Part of a small language model's weights.
Size: width 192, 2 heads of 96 (1 for keys and values), MLP 768 SwiGLU, vocabulary 4096, 5.22M parameters.
Architecture: RMSNorm before each block, rotary positions, biases on query, key and value.
Each number is 128 + 32 x the weight over the matrix's rms, rounded and kept within 0 to 255. Layers, rows and columns count from 0. Numbers have three digits each.

# layer 4 MLP up, 768x192, rms 0.0639, rows 0-33, columns 0-191
133121138162147106115110097118131153105084130112126146197122101155103113153146137215152094123094052101117178167150113107128096080036117070099052120110136104128132098148139093127109081117151152155136156180151131123154129136137161124099110167030126134115096132139092119144146110063119116115118111113152112088111144197106132157060060141169150075129101133082130133064145123061162045155131107130105097125084143110103070093188092200173141202101107101139129076136086095125199184165086132120128128157139128182123155155128148109086085086123100106177112128112164081168180082088138138101
096129110115159069124072165133105118118092155195164126141187144151150101110123085163101128091178104135165107192139112109165091117113142130092118127205062164130169100089150194072114145122123113190112113150140131136125130099126100124161074184095125130194093131218038101111123147101155107122115119164194175119097181113129124188083124104111142154163075155121148168094127160108130146158136102121119125170095151122143067103156076184094147148120135079098136162155119152172177098140134034140144130155117091182169124141167114110123108153130091138135209102100133096178064088161083166088
095134160099153085111124108112182126173122173128084125128135123154128135141104192084153162156118129065097181150114173232070102151131174147099144182198150097164142158119126116136131083140170115094105119169115119098163070082119146102136130102135096199110164039161101122102174160169141124092146098092148126143142110124116076150181157125080104194087104073104091128115101108133113100071139089100107086135111164075099133176104178129143163101120107099137095106114103122089161096141155155128168144113116123165111110109136091107156105071190188139144138116122129126080120151178124159133
139171081144178108127081088150041152133103197133156099114152102133115128141087159111159108096070108117105138171112118157147098104133134144157150049114096155118166097100108143094142172178193088187147101105174131131100123106164210174118159146134142115065143147087082039130083102147070084089177078095103147133109124145134125083158088144134115107118130128160130089125166099142078128166170133074098104126091081164161141163132135213161146130180125147116153109124129076082137190105071122164203087126155075138147114166156140137099142150079124104132153131144135138076123098133094071147
153107084138127119109154094117101141132138143151147187100113111186123088114090113139180170127126151121142129123176066099154092113196139076124152129150175124123101051142136100109141179113123160148176113122180123112111132136154113106081110125175145137122162120116096136191085186135141116099187123113120170135094154138160147121115131130098093028128120142155112121178075148102083185121148150079214129191105114140170088074176118164106140116103111202139151132195152168160123167102176123172200093146131158111109101161170178113136086169215104120160149115049148120106160112088100146141
098116113147084094135118133156186102130127104183129148110118179099072112102118088113096108116129151126150130108095106133125143190115121138054125167178137144067119145122157118121123103109135139116113093102120168196101088135132124144117087073138131089148089123159104058124143165114127219154120165160136129058163111154084193122080181094184130150079137142128132080075090104103198126094065143175157150134109128190113152139111139151103136143164193118151085136061051122139128110106201120125115183151137175154137134187158146156149149108145125142125138091085179167125138100132101179095
137089132188127193145090137071108163098126137114101117135114124127113123152145210153144182114150161086157071175114153149178144178084145154151168131208159138138103099079144151071117064111144124147051116107077139148158082181112126128120119135137154152182086121181133176160146121128155147131116127124105104149155115163105156081139127148066067158125115155103109064114148110154123131135081122104171110164164124155164153118130194078154108131145127188132156156118143148101072093075091121114158151129177113085127054144169149107142157109150167111249138140160150163106090059100156118156
121166181099112169110126149106109161115114130177149156127144104142128139071130090098074129121133086124119151134153086145149103141126051109150115134100170095119105107140150101058143160138131124125152105155111139163108158124146185198165155150105110131120072108132081087124177130172071163165145101096149177183108108141107160083099120166155172120126134140158120118085109111182132071153120088143168129179143174128134135124131171123076117136097106141149110077121151131124162134102131146112171116058163083065113108082116168103103144172128108136132137083141099127111161126086127211164
126138129137104093172154117133151107134182083089143123173135158097172107076143157123110124127094176159157112136127095154087133168170141176163091078063139104100158137139099122163125152148135101131111118148128125120126120120147088125166135169138134047122139094120161187125134106059145101140126122138067066175129194096117153089122134111130206068131160124047150125115190195126142110145130146104149134052112106088166094105142128060165134134125128146097083129154168120145114149178124121197138131154084138116165095155124121092108117205088144101140151125157137130122151158084139100149
108101080160092159138121150131080149157105120194144134148080110121113096141184147102137131093152140050135169154100145098126093091161081131147156136091114103142108102087070189085131152153169098127093075118128154167135140091091146150136163120125086087135121112136119211129100115105068131137187142072118144163069183137116077087100116102089138129121133131130072166105152099069116206084103096115141135102158120103159220074112173132104106146104119086111142131116143138134124141136162114080112063113140082168065148134123140089038116130151137138109183113086039146173068157162108155141
081132139126137142117184158128176105144075174154121156197139103177143153143129119112156134169099085135118135102142090126175139145107145122111112158060117168121162125120105137097151156094143088144136105127137080107115120157094055128116150174142138084129119142180136098124089088123155126120146150108146172120034133097074037127126101129132069108187179152091059120130235108157128123114057135128165123129129094098144116068109135115113147117102162093090192137140153124132120161089109171192130160130137086158157195131146151090142123122188102117084169101107107171094146128110180143128
149164169071096193073108098150114172106136140149124149126153150129066149094084122156091162048063167142119145158148171183181125101143112079100109109144128120151157148116094164111159169122107123128063164141159148133144150090139156122162099063153126173197113119112136131169115178229113144176129130126179112159196110091152106092138122177105168110150115100155106092128119143139116154137136134109104148124157143120105090114187153093140168157124143120137130082169144149152110141176100127141188095081074080160104153114173150100153163129118081165171154155151178115073153139064072147163
159118142081084135112109133081155166131154130107107143159154125126158148107125113107150160143129137097161093120150207151150132122149055186118165108075086132101182181113116130121112160099138122075177088118151166123154151112084149093225084122175182107160146140102124134131140138170127107141130100117124103175135123097103149193132142162110147173116187135131109084143135125132151137163133121126141186129115128094088099076081152154145166149069136108092061099154116142114147098100142126150148132115161123128085122126113150117178076101163096125106156095135154185141200097175152139068
107078084123122109121147134087115086108135141160090144124136162144105138088140105089129129139116122115122120135106113113093073132186058164142146099080126022107116164061149154074121108176122091083129144159146079170173105075099137186123120139137132165126145159192085128078135135141096109133133143033155115143062164165126169142130115128182122189101145171081110105119087139104152170135205154179181142096102126138128175121077147088083181142162136085133097152095154130175119131173165151140166153150145146115131183191092063108097134122159118162151156104101173113149208146137186119175
155140113126098108120121126148104177142171097108089149158147159099121060119109203146099090191153082146190133140110141116134125101093081135224176153147153063144158081080155119118122134184191151156166107139158135169124164124144127060116104120107139114128102149142169174137135124133088121114090094111128177112154104173093159124147159128158106095067123138120099148090122109156115175134162099121100128126131113128112056189199114091164091174173096109152090180092138158122119100105098123121108075127085162084153115103154144202113140121135190144112179115151143069140146084171143136173
156121133104067114157150101106131163122158073143108156193158109164109173170080171120164135130154117119032144145088117179117096169145095117173152135107103119065134098098110112095128089154152167134159110144148176120156096162143093142112100138108090117090094170121121150129165109165142109122144056116094049167137113140144151142108120120164125069150164205135143143146154118097124165123134144148087125073139095127051173131158177140111135191110151101114073163128118101115079084106142106145154124117116206107168221138121086081145144090168181076026210142115080122125118144130127151203
082134155121143128136143154181125132119190114126141127158116115169125170160130139117139066152173164179116166118112119177128158120123173129136155149117057084104118117103176106179155075104133148079136147086095125162164143151141090108161050114097131159129134143081135161106165075132151149112189147139121079115163171191084142148159123061136125125124101148083121099072095089162190083113140135188064073128144156113108119182105137106133106165094134163054125152125115124103150114151135133160137160113176175146128144082119148140196124178100110157109119140151222149159099156203156106095
087169152037092124165073126126153078151133142136134182154181128119152103089161182103103136094147182101139159161116176135115121156092091143176150078161188093130170118104136130073151103127130130147128059148057074094037102152147134112163116118064138113129182160181128161110210137077219120171137086074089201119056099131128163164125145157062112120133145161161170120057155145100141112103165123134145044171100085184168129107094199128106124099150178115093142126099135128143068127070127105160152154120153106087138119105172191085160086118092133121128139175136159155140170108072224089049
101126171155163135113152150148122147135089146104136135130121132115093124092181144099148157155153125125128170164153130059090135121108200153131202088185098082140101121093132131132139092102155188149110132154153087139166159172074126107131110144131110134069127112131090095119128090135139135112122160111118146112151146125079112124150120106092080078127130145179108123152072140142152084175108102137091129095142100139135117184057154103062143103174144149171239094074138151147119145156107153156096130179158117142106116076143132133202185110148111105228073169144095121116084146153117153110
115150139135075066111178107089128104171096128141110101137109128154031132152153063108145174082131091098137074134126117125100131138171113065210098110143140097111181047094140157138136085133176129124174094077150184148065118146145112165117114133136109116181113114145131077134130101212126116097150145152157205093110127110177142108169108112116134145065103159105193095119142138129122092130030139176179105158130179117115146140159100131166126104078153073137112111170179152117065113111113136161150163136138153140174130121117059132157097123151119126141145087084146167067126143164135159165
090133100120098157120111162172124103076152065126093163098143185044088097160200101119100134085171115095131033154150169099113121140149140121190174149171105132135111119124168110160128087123110123133140134121117163135088081161129141150136131086105130095102109100184158090110147149081119124143092097142088160067173142094149142128168196091104161142122068122124162153152121146095097132095140179139136162140154121130164122110136115177145045184144133088168115127075085097100060078126114183156080149165113113128120062107120146114112102152103153086137150150118088064092070107084114192115
176169060099178172155176106129151204130120146087096143155093164130188106099122133079147124150103094156155131183156128138101152112210146089040166105078168130075118147055167133102113047150148096156129140147085126160106145148086106145074110148192167049116143108086118082114122123175112175078154130138116107123145129138115098122117114113126101174100190146135082145135159185127115193130100059101126155144117133118154110156080179048118150131084159146015114100156119145180089124187157124153161182082094086161092082203163163125103103117129168103147120062141141122174113195131105110113
122063156099117059159145149093141078148178136108135081091145125121111088081138138060110153131105117144138188133126169122086097121172127153199097168164085138134151152099100186115157158127090148142062105130161127151110076101123082144166135109145070130184123134174145165139133070115105116118163111141178126113122092110129175146145122125195077175152105070151138195162173102110145195138153101116138164053104127157187160123101087113106183125161130107088084133192182108116107123153115177118117095142077070147140099142116064126119096137186096158115153157121134157091089129090112103210
144198144112141119147160143104170132135128105151067077120129148079102131208149199155175140162109081165098045114100140122108129149082172143176140153093131087108151095136149133140131093128115104144143136078147112145130118101152139168117183122160075216191133118156142112145187146104138116109030187148134151073112129055139155168150058129131151160106182085090147122133109171166176139098089108188139098176209189077172169085161062132150082183114117153103142141160139178114158097133093070150122164132106099136062141180098167144075130081118180127096099154120143133164088134134091201124
143152087176139156097106055154109145123161151098136121196127130104136103204132138131082081192137160161097133103117156103115179158163153147144134121126118173134126113176109124156132154124108184093167126169192157160091129067091137104141141143156114114132126201125140154089133150096097149128086181170129166094047110127105136091116141111129112093119064093132113074122057094146176149130162082116126108060136087141069181139109083086150089129107130135159155041136059137174109131169154124130120118152167139142117088124102101118111177189119155112113128120144162117123082090146231137133
157146127158138131125186162141161122153173031066170039066122094114078092184162135147081089163107172150107109110074152064146137091101157143104116151110083170145124119109114177119089084122166182160127092155110117112125110094110125154105154091126111102174126145113128152153185115165126118101116134126108141063194113149136160090123163063135086147118073143138128073101043106146093201056128103135117152151092152147093091103144114103152133139129160089126163146161152093108143132117144126149144102163122100089084111155172109134154148135145156107125126129132134118082154104132147158132
127173178080139121154139117129172113113133196045151154139090155160149128135140169088160067086120101179093200142108097088086101128061130141116111116124092126152099098125134123124138102116119144143127109148168097161077143127084162123183142136101086148131174067144082118149165123098134125144120102096147151200131102128105192077140105105185134117170161181055097100126137130133174099144121154120172160129173090094144116149082190172157162130140100138134076139107098119122117168177148155204170163133132151117133086147174156154130120125156120095090161096135141128170143105106121112142
122109152127105133151083136084174092120150133189122088158101069131168170138123132097093108132183133152086117029108083158169130118170101081118129199096067167120155126143153115149146100182124155154122113137126086096118162131134139138187158127086140110092136073142112131135148163130111098140113181121046176142075156085133111073167133135150134096148165153148109131122129143159123127164114140137114141107110118135176093102087113108169115117128089128114104140139132147155145125122138122172116119065167173118141186155105110130148177132162122049059107093183125106114088160175122128122
124049103088137121125178072066121123099121212153109066143141113138124089190122168135081167094198156125082152098127165070180110175152177165115202125163068115127071098121059137129144139152088181091108105154100076109123070097152121113183170091087159154127178120090063189099108174137123130159178134111137107143182080117181083116124196121098120166130096116166096097116103143121128159134107113130179176166103114160103192112137140115083158114202143142152105177092161119096104111073119132141087168116149096089137139132130058140124190126142148138107140119118139177181115159082140142159
096090205111168115146089137178093096100099173137144087123139165128095093146141241112110133110157142119088117098136086156133064156095097094214136139141136092157189116161076131134136087124158104111121113130122103126098128072151105157135110073160069177113104157136149140173138213144131155113126124145125163143040141174142121080141107116107091172099103119124087156109109138124059139142161179159116128159133100129100145147094092060117153122145148115157146123117173127106133141081110169137164173129069107105128123152171085112139145142135121189105165139037164119109185173140108118088
100133139130134101151146101139120124151153155143116156141146093154155108156105143134141171135125132127153098105092127141141125115129137086072075077125110096118103154099136097126123098179165110159116155132163140114089162177121122157115057116110061177107067159143106215129071099082121124167077085170132135106051094127146142151092094081073132151142134153095101125148135093125093101107137068142100141101197158084155125131208133138112197114063119133180143104130106115127161103131091152066109151089107088207097111089060113128186154164126127115187110110121131103092197095063063088152
130080149116159163115142120137199162167173115129177081074144177125096053135198156084139142144173143119091135084144161141134129134119136085093080090112131188065142115171121062138112132108086174118171144149179134133190095119122072119088080143147124141132174150112080154085116136112154128088154154126172137122173121103129155085124107144134152110126129109153102167111122155121145086126108123093131120124157129160089163116082125111125114096120137101132159097090139116074172115153153127099093114121130098109159091165144144102092207159104080110136105100075129087090095084121111141105
162115119155133108111159086157129124131115136163158091116157150154138134160091200144174119161098124206093144098134136108185131141026117142126136114145119091119103085135107151145118128133165090127090155092167110132163137118112108151114098110109097157069143149141129115093095140178203086110154136121089122105184124166119163114116091139118148171094201093103150127129065157157175120114114128112132082164147117117161140124165111120128126155090219122117091113131171106120247148113087172167142103143144136126191149137154141154139159140105138094104127135027126095143134160126059123242
137120098131189128110181098165159158111196173062175097120165166141104106101123166153128156102127139163156176167152125111113153160074145130165111149112087080174145124156125150075187077239136176151115122096171098110126106121112126172165111116121127200110092159123164142089170095120148195113129092186099141102165104136136096133164151153090116116091087134210144043109124141160087084139141121194141146155190090052094214144150119118169170112122122116107163151134133175153168091074187129116072111106123110127110141101080161131124133133119121204146112133162142076075147139120086158152